Part of a small language model's weights.
Size: 14 layers, width 256, 4 heads of 64, MLP 768 SwiGLU, vocabulary 1024, 12.5M parameters.
Each number is 200 + 40 x the weight over its row's rms, rounded and kept within 0 to 999. Layers, rows and columns count from 0. The size before them is the row's rms in percent of the matrix's.

# layer 5 attention query, 256x256, rms 0.0603, rows 95-122, columns 128-255
099,246,144,157,143,219,216,180,244,210,172,168,191,262,246,176,233,167,246,230,183,203,193,168,228,259,253,166,177,211,295,157,169,211,254,181,257,201,186,168,153,83,210,204,174,147,239,231,125,153,194,246,265,207,185,271,250,203,132,250,156,195,203,198,129,203,197,205,140,201,180,170,206,172,103,205,197,135,120,174,166,210,230,228,257,169,226,184,165,216,167,230,226,216,130,282,181,232,186,139,197,176,222,240,156,203,175,187,165,104,215,219,190,219,218,210,169,223,192,179,210,105,219,189,171,228,197,242,146
099,245,250,158,110,215,171,148,162,195,187,199,239,151,191,239,162,232,212,200,249,202,213,143,213,219,209,248,224,162,241,158,227,193,180,140,226,189,209,290,267,311,214,230,227,219,151,226,240,150,201,194,142,215,206,188,183,206,169,160,225,250,135,149,207,208,154,174,214,117,229,252,275,172,159,154,211,165,189,139,129,212,171,222,283,212,164,236,214,187,215,229,155,280,227,133,225,132,118,227,247,214,219,184,169,298,186,205,192,140,205,173,190,182,262,209,272,226,107,192,146,189,245,248,234,202,160,187,202
094,219,155,286,267,194,202,238,168,138,248,202,196,161,152,184,206,162,242,171,200,165,242,178,125,138,270,240,159,253,256,216,199,166,226,208,252,151,258,215,178,188,191,168,170,196,154,146,249,208,180,227,214,191,128,221,142,181,188,229,196,203,152,190,257,146,154,152,170,154,231,199,251,220,205,213,213,223,230,171,243,233,217,249,167,174,224,187,165,221,240,181,144,214,230,140,238,243,176,238,160,210,175,211,246,181,143,185,129,244,170,164,185,172,169,225,163,246,175,222,217,265,230,233,175,294,217,185,195
091,266,234,223,260,205,195,208,208,183,200,246,216,156,215,287,255,98,236,111,178,238,204,228,226,261,143,201,199,179,227,192,155,169,259,205,227,259,232,222,266,196,174,249,176,119,206,190,164,222,210,230,139,160,217,230,174,196,185,191,134,211,117,142,186,172,178,232,182,234,286,222,200,250,224,235,220,193,112,248,199,171,245,187,198,259,229,210,122,241,261,205,175,180,186,177,189,171,173,228,197,288,132,192,272,205,212,186,187,192,189,229,202,170,156,165,186,218,179,251,234,244,165,197,236,268,247,261,242
100,146,195,240,156,235,175,227,149,154,169,184,202,232,275,159,227,223,219,203,160,124,171,253,150,192,141,182,126,152,196,181,193,222,225,173,262,172,131,184,189,216,220,228,159,222,183,197,134,256,153,255,121,216,235,198,194,279,245,219,239,206,223,176,212,211,216,321,193,237,216,207,224,189,236,136,197,209,213,182,195,183,174,251,184,186,193,190,176,201,214,202,214,244,184,227,181,199,137,179,179,186,225,252,153,204,199,170,286,233,228,244,156,165,185,275,184,177,234,136,241,132,242,221,143,243,210,224,192
097,261,227,219,188,151,211,269,202,109,191,258,220,175,205,234,243,249,180,245,166,201,173,207,204,230,180,234,211,222,184,187,157,148,185,138,268,174,128,265,207,105,168,192,194,205,215,220,240,157,208,169,227,212,171,177,248,225,170,248,184,208,205,161,209,175,170,181,252,247,211,238,258,227,230,194,289,199,246,201,138,300,212,222,157,272,184,209,199,184,138,240,189,250,212,184,165,166,146,286,263,163,191,195,160,212,165,207,229,189,211,154,245,218,182,218,237,177,160,152,195,132,182,124,180,211,229,211,192
098,221,205,162,209,142,170,193,246,219,161,89,152,205,131,225,207,135,212,134,239,210,196,220,158,271,196,186,167,224,166,250,165,244,163,215,128,170,232,144,250,202,145,218,228,227,237,175,305,215,276,251,228,245,208,223,175,167,229,196,207,163,240,140,206,241,224,251,224,257,263,167,231,254,175,255,163,199,174,264,231,224,156,160,220,229,226,184,292,208,171,211,185,239,199,238,315,267,204,183,193,135,184,187,161,177,176,203,174,239,219,205,200,259,260,179,232,221,128,259,248,156,204,233,201,205,226,226,205
094,213,203,184,160,162,310,186,251,218,149,234,185,175,137,127,171,179,178,168,203,249,230,147,199,259,252,133,174,190,209,197,220,234,183,233,140,121,187,225,241,187,168,301,220,223,222,167,187,115,121,173,193,255,118,139,153,105,261,243,244,239,232,205,267,209,187,172,247,135,179,132,134,208,201,249,119,235,178,266,185,192,205,218,275,207,172,153,211,205,176,168,174,238,240,191,151,202,197,131,216,198,209,204,287,104,162,177,227,142,152,169,247,161,151,167,168,151,255,244,237,273,204,176,214,218,160,135,208
092,254,168,229,209,148,259,90,111,173,196,279,147,241,210,224,162,190,155,200,190,189,261,179,263,260,136,172,97,255,207,202,166,159,214,177,196,227,236,164,173,221,199,202,216,227,168,171,208,195,189,129,139,210,218,155,174,162,224,208,174,234,137,185,155,235,173,185,237,224,190,151,165,207,138,258,125,222,147,194,200,146,229,195,236,238,252,192,130,147,252,211,195,150,192,254,171,163,151,228,152,244,212,216,215,202,207,299,221,212,272,250,210,238,194,222,234,205,209,235,246,232,241,174,230,203,206,202,200
098,183,176,156,298,223,251,225,193,240,221,238,189,213,218,211,239,148,174,246,166,191,235,143,112,168,283,198,159,251,194,192,235,199,286,209,219,196,173,223,224,213,194,213,166,158,201,199,212,197,209,238,152,224,318,224,194,284,134,187,168,269,175,189,163,272,212,197,181,204,194,71,214,140,196,223,151,174,147,200,243,205,259,192,161,257,123,203,193,196,226,221,243,197,181,135,225,214,179,269,227,206,147,151,250,201,145,192,233,159,240,172,207,190,164,214,188,143,199,138,184,223,146,205,203,207,225,229,196
100,208,266,225,219,199,185,204,195,233,191,189,108,257,244,210,214,193,155,140,211,227,157,203,236,152,223,199,168,232,220,230,207,203,199,173,231,218,177,221,115,149,201,168,202,242,182,199,168,201,272,264,166,154,212,144,191,178,201,235,194,222,176,173,204,206,205,211,143,278,184,137,226,211,177,177,238,174,157,201,194,128,199,168,147,208,187,240,195,182,215,115,182,102,221,120,268,194,174,209,210,219,283,169,158,173,279,202,156,155,246,243,269,224,202,229,183,144,130,251,265,133,305,134,224,160,236,172,219
096,151,172,243,186,197,203,81,256,182,183,207,163,209,207,212,185,204,207,142,199,205,93,179,259,251,215,252,240,187,162,190,268,182,169,236,195,196,187,165,221,188,202,174,154,204,179,178,232,239,205,211,168,200,144,181,240,256,179,234,107,178,110,204,279,193,198,185,180,140,194,148,237,273,199,230,227,212,139,194,246,88,145,250,212,226,124,183,186,229,237,152,152,201,191,138,162,216,242,234,227,194,256,136,192,152,207,213,238,198,201,165,156,220,167,218,140,120,195,240,161,141,171,191,217,195,171,255,248
095,249,176,140,282,212,236,141,193,237,170,183,152,181,208,222,185,195,192,245,163,144,245,144,199,220,125,187,167,147,145,198,195,191,183,221,159,203,290,139,199,198,260,252,231,211,151,191,165,191,254,189,156,216,192,241,206,272,277,251,144,198,189,206,216,152,247,194,240,154,254,228,222,168,158,223,216,205,180,174,239,137,189,155,202,215,174,195,213,195,235,154,145,199,201,224,183,167,241,304,201,207,151,277,186,234,214,198,210,223,290,272,172,193,179,202,209,272,175,205,233,119,204,199,209,198,229,173,165
091,255,132,229,160,269,204,197,220,239,164,189,167,191,158,183,270,238,200,245,280,174,202,281,237,168,112,230,201,210,231,193,199,140,262,218,186,233,184,248,234,216,261,226,164,211,179,147,99,174,240,129,212,220,185,218,176,143,262,171,219,192,219,162,223,185,230,154,248,192,264,205,82,205,231,286,222,228,196,218,159,206,206,265,226,282,145,208,273,246,254,195,197,206,274,186,196,163,201,218,135,143,258,251,190,227,183,179,248,241,140,260,219,239,145,218,183,171,142,198,218,163,162,214,223,146,194,85,224
101,144,238,224,244,213,164,273,228,205,205,186,133,269,243,215,154,245,181,212,192,202,210,213,171,196,201,252,211,145,225,219,203,170,195,118,131,170,220,192,203,195,222,151,262,294,132,205,259,246,244,175,289,147,178,158,142,197,193,256,189,155,172,209,183,172,176,206,253,216,186,203,204,253,279,224,217,162,247,164,208,281,196,252,196,164,171,245,212,212,282,229,155,237,278,168,275,208,192,143,228,157,172,154,157,166,210,161,175,203,248,208,191,189,182,220,183,197,232,207,198,211,199,225,179,201,215,175,245
097,230,242,221,157,215,174,219,179,108,181,234,157,220,180,181,138,205,169,193,220,189,202,236,151,210,159,296,259,170,228,237,170,255,234,190,125,189,170,170,190,245,200,152,107,242,208,139,182,227,158,168,170,183,221,198,249,173,218,226,201,235,262,242,250,210,219,221,315,159,191,218,175,183,165,143,171,166,175,196,234,233,185,241,221,235,116,129,144,204,171,240,212,221,192,246,208,197,205,173,221,229,153,227,149,225,133,182,97,200,184,262,213,243,268,229,245,214,241,253,194,113,185,198,232,156,180,212,181
092,216,224,197,249,146,241,272,190,160,225,167,269,223,128,233,212,207,149,226,204,249,205,257,200,129,164,203,243,259,196,147,177,187,252,169,194,240,164,212,190,185,149,207,151,260,168,159,207,212,149,213,156,230,214,249,284,211,236,222,169,234,221,185,261,130,203,233,218,210,245,230,150,188,166,240,251,220,111,153,170,134,222,181,203,219,252,208,169,259,174,179,201,216,202,206,143,300,216,258,228,244,186,237,220,264,178,194,225,237,159,193,189,247,234,239,209,181,153,185,182,226,236,193,198,137,170,218,168
088,156,198,290,206,203,217,191,123,244,144,278,187,260,178,167,144,138,198,240,219,204,159,147,191,205,219,236,186,225,161,172,196,152,213,160,170,195,189,249,186,102,213,183,167,214,136,202,219,192,209,169,263,238,203,268,257,293,245,259,219,165,170,261,239,210,156,212,111,158,158,173,193,166,187,285,174,216,222,154,279,206,221,196,274,279,208,213,209,174,222,233,138,142,164,199,275,184,209,210,261,278,266,188,196,192,195,244,255,196,151,137,228,243,259,232,268,125,260,194,196,223,183,161,130,192,229,237,209
100,179,175,295,217,172,209,273,204,198,172,208,218,213,208,140,216,171,140,295,238,231,208,214,133,199,141,198,177,209,247,225,218,227,168,201,214,235,88,203,150,160,201,208,219,218,205,155,272,201,175,220,252,133,154,193,249,286,212,175,160,200,171,182,197,168,226,202,222,219,158,187,175,191,226,230,235,230,281,240,232,176,238,261,210,243,154,153,241,152,252,246,251,247,183,181,170,221,237,239,241,223,202,230,159,246,189,204,210,195,261,272,255,237,137,241,217,198,139,221,228,258,262,205,202,220,220,118,259
098,256,197,185,194,206,189,186,172,170,190,223,252,195,254,239,259,223,125,187,176,203,257,222,273,187,195,133,212,163,227,88,234,171,226,204,186,172,223,186,213,231,205,218,264,193,118,235,230,225,195,166,174,188,183,180,210,178,176,187,184,210,177,267,248,265,179,115,196,275,268,163,229,171,184,105,254,198,216,211,232,193,224,231,165,190,154,248,139,220,198,135,255,159,217,130,253,274,172,202,191,126,220,194,207,240,140,187,239,273,201,201,201,218,134,214,160,184,194,247,241,204,198,227,204,107,282,251,242
098,310,232,209,211,178,216,173,198,153,165,159,192,176,253,211,196,124,178,224,199,176,207,258,252,213,173,188,171,201,198,188,142,246,224,207,150,176,137,145,165,262,205,184,198,201,273,191,159,215,259,191,198,218,244,181,142,130,197,181,242,170,226,205,219,214,199,216,224,183,168,195,183,311,208,230,138,149,161,225,182,246,165,235,155,211,219,225,169,227,230,209,184,200,155,168,214,216,205,231,243,153,213,240,239,235,185,214,181,78,223,166,259,214,141,274,250,121,193,170,131,214,177,229,191,175,115,190,224
101,242,191,190,259,242,186,241,108,231,206,195,236,260,223,199,178,192,180,194,215,108,253,194,245,284,213,196,217,127,206,237,196,154,118,240,207,160,213,212,234,257,142,171,211,232,214,185,160,194,244,162,134,122,227,129,286,247,231,137,166,118,185,201,176,258,191,177,173,202,152,205,146,145,177,136,214,278,235,220,189,226,205,196,191,156,226,157,146,200,212,251,174,131,114,212,225,220,152,210,154,195,151,203,214,228,219,194,216,173,180,174,154,238,235,195,208,246,216,203,163,152,194,240,192,246,232,164,217
097,108,119,199,238,240,241,245,253,176,163,210,112,153,244,234,186,334,200,154,177,230,130,174,197,213,200,191,155,216,243,245,215,199,161,183,248,234,234,264,209,197,188,224,234,204,202,197,188,198,217,190,229,188,146,130,108,188,204,229,165,249,198,153,187,220,219,282,273,229,182,185,168,217,170,200,184,166,235,203,185,238,117,242,236,225,200,257,113,253,174,189,248,165,217,168,188,243,238,217,179,287,170,159,235,206,251,168,256,217,198,188,256,173,301,257,199,142,237,236,166,184,200,110,178,177,189,140,187
097,268,206,166,200,177,226,158,277,215,238,158,169,211,265,218,259,207,192,233,210,179,234,212,149,259,227,222,155,212,241,201,256,176,212,255,112,222,216,211,195,196,218,207,209,240,210,186,246,199,195,224,222,219,252,164,154,197,125,243,205,109,254,144,202,239,255,188,161,260,168,233,159,198,203,234,230,246,224,237,207,149,209,201,180,213,174,201,196,215,98,237,252,184,202,228,135,178,219,160,210,192,182,183,213,202,192,220,315,256,154,118,152,216,239,167,209,168,207,278,215,223,170,274,211,287,195,305,279
097,229,99,162,185,128,199,242,191,199,215,168,204,204,179,220,135,220,253,175,133,115,189,186,168,172,192,203,233,234,238,192,192,189,228,216,250,193,194,156,245,177,202,164,210,175,232,154,191,199,176,145,208,208,176,189,269,171,209,144,168,201,219,181,190,123,130,259,219,219,141,152,191,205,194,175,133,209,206,125,146,178,204,144,189,216,247,150,207,134,252,196,249,234,236,236,115,229,246,198,187,199,187,230,188,179,282,209,233,224,169,253,126,175,216,159,155,232,162,227,194,195,200,181,232,229,231,214,208
096,204,248,188,279,200,221,230,197,230,237,242,204,226,198,158,173,251,228,207,256,240,159,218,213,173,214,184,229,232,213,215,158,175,208,208,147,244,235,213,226,255,134,267,124,209,216,192,159,341,232,196,102,247,139,198,292,176,251,215,180,240,125,234,182,141,184,156,155,235,230,170,197,318,171,153,226,126,217,192,230,255,248,215,214,193,202,174,187,166,199,177,192,207,236,201,202,133,217,203,225,124,221,226,224,229,187,187,217,136,248,228,224,161,179,180,241,284,189,246,252,247,250,200,237,213,215,186,186
096,182,237,229,180,206,164,199,165,260,213,184,170,144,209,147,209,158,170,204,200,153,188,221,140,175,268,184,246,184,116,167,197,149,267,177,191,148,196,217,214,180,189,176,206,188,223,124,259,245,172,239,216,191,201,170,108,153,193,170,192,174,241,153,203,166,220,204,191,216,229,231,182,228,197,214,200,213,262,220,143,209,118,237,229,226,168,181,285,202,263,249,263,189,262,263,226,238,199,235,219,187,132,207,180,163,189,306,185,210,255,145,172,178,183,177,135,210,168,202,239,170,244,199,277,135,252,217,215
102,261,160,121,185,229,198,147,279,235,237,265,191,226,186,168,238,214,198,243,246,216,156,199,253,156,247,244,255,186,217,174,156,176,176,202,208,196,141,219,239,218,179,152,144,196,198,252,265,220,176,271,208,171,186,248,179,231,231,242,191,168,150,224,272,240,203,182,277,149,158,187,241,212,183,217,162,209,264,248,279,197,253,225,205,183,214,145,201,202,188,226,230,126,201,214,170,284,223,245,223,190,184,202,139,146,285,148,174,168,215,241,116,200,195,149,179,186,202,174,260,219,194,156,184,205,249,135,213
# layer 5 attention key, 256x256, rms 0.0618, rows 95-121, columns 128-255
098,199,236,253,215,265,162,188,210,243,151,265,192,141,194,184,209,225,202,251,214,186,260,154,197,192,197,236,155,142,141,269,228,259,196,190,246,158,261,196,224,90,162,131,114,217,182,197,239,181,209,206,169,266,219,94,251,302,256,213,157,228,327,233,263,158,194,175,216,121,177,219,166,228,222,166,252,198,198,174,145,229,229,142,189,166,159,193,213,173,182,221,195,191,240,170,151,224,184,121,245,168,211,172,228,176,161,229,203,199,197,295,201,188,147,224,178,199,181,182,155,202,253,186,205,244,193,169,257
100,206,152,225,200,271,235,233,176,177,215,156,190,145,213,245,262,155,185,287,150,165,231,281,198,247,171,167,183,179,168,194,243,174,190,241,274,99,215,168,173,121,208,168,178,226,300,174,213,221,132,250,202,193,159,115,289,165,225,210,234,195,200,220,257,151,201,209,188,260,226,185,185,219,207,140,177,241,251,146,163,251,230,250,249,178,222,181,174,158,259,228,188,138,193,244,173,276,226,138,140,148,217,228,156,265,217,292,160,199,204,237,205,184,161,161,180,143,161,219,199,189,181,167,222,180,217,229,118
090,184,205,137,233,138,162,243,197,215,159,225,209,162,184,172,220,176,233,195,234,218,173,155,163,202,190,201,225,191,203,222,243,220,234,128,215,215,191,221,124,222,246,177,250,225,231,199,164,181,261,218,257,173,299,170,196,210,209,200,204,208,270,213,282,229,222,202,155,253,179,212,281,212,212,168,129,223,278,171,250,153,156,150,201,159,205,213,176,172,224,150,186,217,206,238,213,217,187,199,190,275,213,171,206,217,232,228,199,239,195,247,177,235,245,181,165,185,266,149,167,169,194,234,160,211,241,196,154
088,175,254,152,283,141,182,226,240,247,186,152,221,230,159,163,226,217,184,236,202,234,187,165,159,147,248,196,173,187,180,185,123,183,185,204,183,234,282,214,191,244,194,154,203,242,196,246,152,159,197,185,165,163,218,192,222,208,156,182,265,238,193,215,203,203,308,193,184,235,188,226,214,254,250,128,294,225,212,191,203,223,216,244,173,169,174,217,196,193,161,202,105,198,176,238,235,193,230,201,190,235,206,194,236,223,244,255,176,207,255,170,216,200,148,242,200,213,173,154,251,224,129,200,186,165,192,197,181
099,177,202,236,203,161,163,219,190,199,183,266,239,157,141,206,130,218,225,284,250,223,253,234,173,199,202,304,199,166,165,218,178,190,226,256,233,244,279,181,154,153,251,170,129,174,180,195,177,212,133,235,226,227,173,254,206,142,139,191,209,155,188,234,192,270,186,186,209,206,229,209,152,163,168,256,212,204,198,225,287,224,255,250,202,237,230,214,160,151,224,286,206,243,210,236,178,217,166,234,294,209,178,201,209,207,162,164,131,198,205,191,210,213,208,236,198,216,249,231,214,253,170,136,215,273,180,207,180
096,134,206,175,199,210,255,174,229,266,160,152,161,256,168,188,229,191,129,192,247,234,203,163,230,209,177,152,265,240,205,265,86,235,202,238,169,292,299,175,182,242,194,235,237,203,207,195,188,222,167,201,221,170,154,143,165,233,215,184,210,157,239,231,251,166,229,154,163,206,211,219,185,175,238,213,172,223,210,283,230,229,172,169,197,175,139,151,191,215,267,248,224,202,168,159,180,251,211,152,189,200,221,166,181,265,269,164,205,210,207,168,181,251,93,142,235,224,245,265,162,179,80,185,204,208,158,202,156
100,201,143,226,133,184,196,149,214,105,182,226,200,268,178,138,215,245,191,211,194,178,187,164,199,167,154,228,279,213,147,196,205,202,231,235,161,168,170,185,241,180,215,188,273,206,167,189,182,145,320,250,196,159,187,108,199,237,140,208,175,211,96,209,195,203,262,131,210,278,232,226,196,204,163,219,185,299,159,176,230,156,250,248,152,193,212,232,126,188,242,160,187,173,154,131,146,128,173,283,200,233,204,162,224,199,249,176,217,247,245,218,236,152,260,261,146,204,229,175,196,247,169,174,246,252,211,251,187
086,261,258,204,194,143,194,201,191,190,119,214,240,157,244,182,148,224,248,166,186,175,167,166,230,200,239,167,209,187,283,167,178,237,227,184,181,235,271,190,177,124,218,216,229,184,193,200,270,228,143,122,103,233,202,227,226,134,158,168,172,153,147,168,144,242,235,232,205,148,208,225,251,181,183,149,202,194,212,96,183,227,241,210,186,260,225,207,169,220,249,266,257,273,203,244,173,208,181,159,184,161,224,191,140,183,198,220,163,210,219,233,207,207,274,177,153,265,183,267,207,230,195,157,199,238,165,225,254
096,141,198,178,232,237,195,207,231,133,227,137,278,157,205,241,151,236,227,225,218,171,213,239,215,210,162,186,218,225,250,268,169,224,180,185,246,204,186,139,253,228,257,223,199,241,238,98,199,243,253,196,160,168,207,206,170,194,183,164,168,230,200,141,205,197,293,231,264,202,166,182,187,194,178,179,231,257,200,172,197,161,286,217,151,187,193,232,262,209,267,259,165,262,159,128,203,208,274,285,157,285,126,141,202,177,162,211,278,264,237,239,173,130,145,272,192,170,209,187,174,213,194,187,221,170,199,215,239
092,253,259,188,237,176,218,178,209,213,219,151,157,149,153,223,207,244,205,206,143,140,166,232,219,200,202,188,183,211,183,172,175,226,172,213,242,205,219,45,212,185,184,188,224,160,268,214,236,198,213,248,208,192,216,176,191,185,231,174,222,166,226,159,248,147,178,212,190,174,177,236,179,240,213,219,274,158,199,204,225,243,187,175,186,168,244,237,135,213,224,238,170,173,207,143,235,180,219,180,175,236,270,205,163,112,265,173,207,202,210,185,216,214,208,250,275,262,247,271,196,209,176,219,205,281,134,225,141
103,250,153,216,151,216,161,230,111,127,217,216,256,224,187,137,264,250,183,209,227,223,203,215,218,155,230,238,174,233,215,176,234,150,175,219,184,218,109,236,259,243,200,234,176,193,248,156,213,168,137,180,233,222,161,164,241,264,182,229,156,119,190,218,227,184,202,174,174,154,208,269,158,186,212,209,219,266,226,271,178,227,174,209,253,218,241,216,172,206,229,275,164,231,246,183,185,215,164,197,241,158,124,213,231,214,154,212,174,189,123,194,165,184,211,269,133,175,154,216,222,176,199,235,297,204,218,172,159
104,204,156,237,293,237,186,225,195,173,189,154,212,208,176,233,174,252,196,220,166,161,215,188,156,220,170,179,154,251,267,243,219,153,233,119,176,127,187,216,214,292,141,142,202,187,196,272,209,202,222,222,166,155,235,179,171,217,114,211,231,150,200,177,131,222,222,184,205,187,174,190,252,200,207,289,180,186,255,158,261,201,229,154,270,158,239,297,172,222,176,188,173,232,177,248,145,209,185,181,140,227,249,167,205,147,256,202,208,161,253,186,70,199,188,130,157,231,221,198,211,164,133,224,135,190,261,171,137
100,217,153,206,123,183,231,142,183,150,262,219,237,241,180,208,217,210,143,182,257,161,182,193,203,199,210,235,182,146,168,236,193,264,153,221,210,260,139,254,199,177,263,263,216,171,208,187,217,159,119,215,215,129,206,185,155,204,163,191,241,248,239,178,289,210,173,186,207,209,185,216,155,200,251,215,181,208,205,156,167,211,255,193,232,262,262,177,217,136,178,212,271,234,223,233,174,260,191,155,278,203,150,136,198,247,226,214,197,218,169,171,262,226,316,247,208,179,145,240,177,206,201,228,245,211,205,169,231
098,147,158,124,256,182,215,184,169,171,189,209,245,174,162,240,129,253,185,223,212,248,137,203,115,224,194,201,211,222,222,179,165,184,267,207,177,184,234,193,282,191,238,158,218,217,228,209,128,273,98,240,222,171,211,215,145,220,223,235,130,182,202,145,205,243,213,221,209,229,138,156,175,189,226,228,202,210,187,211,227,233,166,81,169,188,204,188,197,226,192,228,114,192,164,191,216,144,181,258,165,219,218,199,174,236,241,145,263,195,212,137,198,189,234,230,179,177,201,217,265,225,255,184,145,247,202,219,169
098,179,221,215,207,169,168,145,226,241,209,218,182,215,195,195,124,208,178,175,179,224,209,182,198,198,210,148,224,145,289,260,247,196,237,219,149,193,174,158,226,163,211,179,223,164,223,193,240,206,205,328,166,154,182,187,140,207,273,224,191,257,189,210,172,242,235,139,184,249,206,207,165,147,105,214,211,255,209,236,207,234,177,161,155,169,135,119,183,166,173,223,216,162,225,147,171,220,119,271,115,192,253,167,204,192,196,184,253,144,130,131,187,207,222,139,207,164,191,280,202,222,228,274,226,241,193,184,214
089,193,195,202,282,162,196,177,196,142,207,255,223,189,232,257,269,167,190,152,194,221,257,114,204,209,173,117,233,194,179,274,164,184,201,233,166,247,203,90,171,172,289,171,200,157,247,186,187,235,205,204,214,191,164,204,215,137,163,135,149,135,191,234,159,231,168,175,163,273,217,234,188,240,217,274,210,139,188,250,83,158,244,162,206,234,201,191,226,199,211,212,134,153,200,251,232,211,237,222,213,233,215,186,229,159,263,238,317,221,247,207,223,193,143,274,279,220,219,215,255,273,217,234,139,247,239,175,220
097,173,212,176,179,210,199,131,231,195,201,240,138,212,217,201,158,221,247,169,240,199,185,185,186,167,182,202,226,227,157,269,161,223,195,190,167,177,189,148,190,210,214,254,189,209,224,247,181,213,257,232,223,143,206,261,190,229,224,121,186,136,193,176,226,212,190,193,116,162,175,215,174,282,179,283,227,205,176,178,179,216,159,166,198,232,172,261,185,222,233,193,194,213,103,160,222,175,244,228,214,264,152,183,207,229,234,196,236,188,241,222,184,171,234,154,236,258,242,218,234,189,183,230,179,226,256,171,224
107,275,240,209,182,134,146,175,204,168,221,198,155,198,181,162,251,149,211,216,239,232,202,191,201,210,238,233,205,202,240,215,285,272,166,196,175,171,181,242,241,212,253,207,220,284,190,228,269,175,151,210,195,219,206,200,248,160,211,187,190,159,175,134,124,184,177,208,271,159,164,186,260,179,236,182,224,216,242,203,192,283,238,213,178,119,184,191,222,187,264,225,272,243,211,196,187,223,179,177,190,162,143,170,208,201,141,261,212,164,168,224,205,236,185,113,197,230,163,155,174,250,188,291,276,119,152,134,205
100,217,160,165,199,149,167,173,245,214,269,124,210,264,182,206,98,243,253,150,176,211,250,230,179,184,191,218,186,223,193,152,167,183,300,162,161,184,268,145,186,240,175,166,200,135,217,222,169,254,222,207,122,172,212,165,168,203,197,154,203,173,180,212,175,204,257,260,259,246,165,184,204,169,148,273,224,257,203,177,207,166,191,250,160,152,160,221,161,200,243,252,179,121,162,146,148,187,241,221,175,182,196,157,287,179,192,244,242,181,219,168,173,148,202,199,139,243,167,192,211,257,279,205,183,241,224,181,161
095,180,202,277,206,218,129,244,241,129,210,259,114,234,139,228,169,162,166,223,264,212,281,145,186,201,248,180,222,190,114,197,140,228,205,212,206,165,216,113,158,296,156,212,192,186,181,160,177,168,229,169,272,168,191,197,221,144,209,237,219,186,168,111,179,241,205,240,196,216,262,229,145,286,176,182,177,182,180,195,262,193,284,251,245,261,246,223,195,214,208,226,212,170,218,208,178,190,146,165,269,199,206,226,175,190,267,213,181,153,172,159,188,219,145,171,273,153,195,150,201,145,180,232,230,279,199,190,213
099,174,213,145,112,188,193,209,235,290,199,187,188,202,171,239,173,193,219,137,205,217,171,183,176,173,194,239,201,213,153,185,211,169,240,239,166,219,287,274,179,170,167,207,238,191,131,235,185,217,240,238,198,166,215,209,219,244,175,159,195,190,250,222,162,217,242,270,207,227,183,204,183,83,240,184,205,256,212,163,186,202,220,181,150,219,210,137,221,210,194,212,77,212,157,187,107,212,230,197,167,208,163,227,209,190,236,173,193,156,166,240,220,195,187,263,184,213,221,154,260,148,175,187,150,326,224,132,163
099,240,216,154,198,154,208,157,179,182,196,142,214,173,213,250,254,168,307,203,183,152,163,222,221,137,110,136,202,250,115,219,211,206,216,174,143,196,240,262,203,193,166,185,256,244,173,233,123,186,146,269,199,86,209,209,143,170,220,172,173,184,252,180,150,303,213,231,198,170,242,266,247,200,219,107,125,220,219,198,194,127,256,227,279,239,215,187,250,243,204,222,226,184,167,167,250,212,241,233,164,246,200,219,160,243,236,144,217,246,182,218,215,233,219,174,202,159,174,175,186,152,174,267,189,190,158,133,235
099,238,226,277,196,187,232,251,180,183,165,200,289,214,166,177,217,151,180,149,230,223,268,142,171,227,292,266,203,160,218,261,263,209,176,113,208,264,167,204,164,144,253,236,198,187,261,217,190,209,195,195,218,225,158,248,187,243,166,286,227,150,230,177,229,203,98,157,140,184,281,194,213,159,233,163,186,234,165,289,179,209,197,192,195,228,244,167,284,169,208,151,212,230,219,209,230,197,210,127,250,222,261,279,301,198,194,165,149,125,242,185,204,255,177,246,203,203,179,246,287,230,174,229,231,237,148,218,239
096,183,238,92,169,262,163,214,210,171,176,240,214,157,245,187,165,230,196,232,170,196,203,154,180,177,266,156,176,170,148,160,174,215,216,139,195,154,161,166,269,193,210,184,171,183,119,218,231,212,271,167,199,127,215,211,299,137,182,107,203,188,221,202,195,163,167,217,270,206,220,151,122,254,214,194,264,221,218,288,259,153,232,127,244,154,219,209,190,193,295,117,175,234,206,152,231,261,208,245,134,240,210,148,163,214,138,141,176,146,177,187,194,162,216,230,178,184,158,206,256,236,232,153,184,249,186,212,212
096,210,212,261,156,276,243,181,228,257,190,326,223,228,148,172,192,169,255,213,212,189,157,162,174,196,168,174,181,212,170,195,191,249,215,197,213,225,149,254,132,234,258,293,163,273,215,222,236,142,188,218,213,207,230,168,188,227,228,227,217,280,210,212,172,215,248,264,175,246,188,203,249,178,203,166,241,207,216,224,176,255,207,223,193,228,249,202,258,125,219,229,149,191,213,146,226,240,217,186,247,194,173,219,122,256,116,219,170,183,198,221,206,129,137,156,207,176,170,204,190,150,310,189,212,140,249,234,133
092,155,211,162,182,208,177,249,210,223,197,191,181,288,192,211,201,234,234,156,139,167,222,184,204,227,189,190,252,213,218,276,161,200,92,152,175,269,202,199,200,217,228,186,249,174,158,147,230,190,220,222,206,247,179,185,199,147,166,209,254,144,230,181,169,210,205,183,290,232,218,146,169,233,198,144,152,199,124,264,200,260,125,212,265,262,191,172,208,216,163,225,211,145,179,261,248,205,198,241,252,246,296,224,157,185,218,253,166,200,233,145,219,156,190,177,216,198,157,198,221,127,222,189,271,255,207,220,181
094,208,131,178,126,159,216,240,269,115,85,183,188,180,258,195,100,195,222,264,131,166,203,207,213,278,204,172,151,252,259,255,179,247,208,190,260,221,228,189,245,176,219,134,203,157,193,153,269,152,172,154,218,180,180,118,198,240,214,157,131,229,174,211,222,201,189,160,251,223,186,183,163,134,201,211,141,179,206,247,225,202,212,238,183,242,163,229,104,184,194,136,210,163,212,267,231,199,197,182,181,223,184,206,136,180,260,217,179,225,121,260,224,176,215,220,235,226,258,160,205,265,167,180,204,173,218,171,226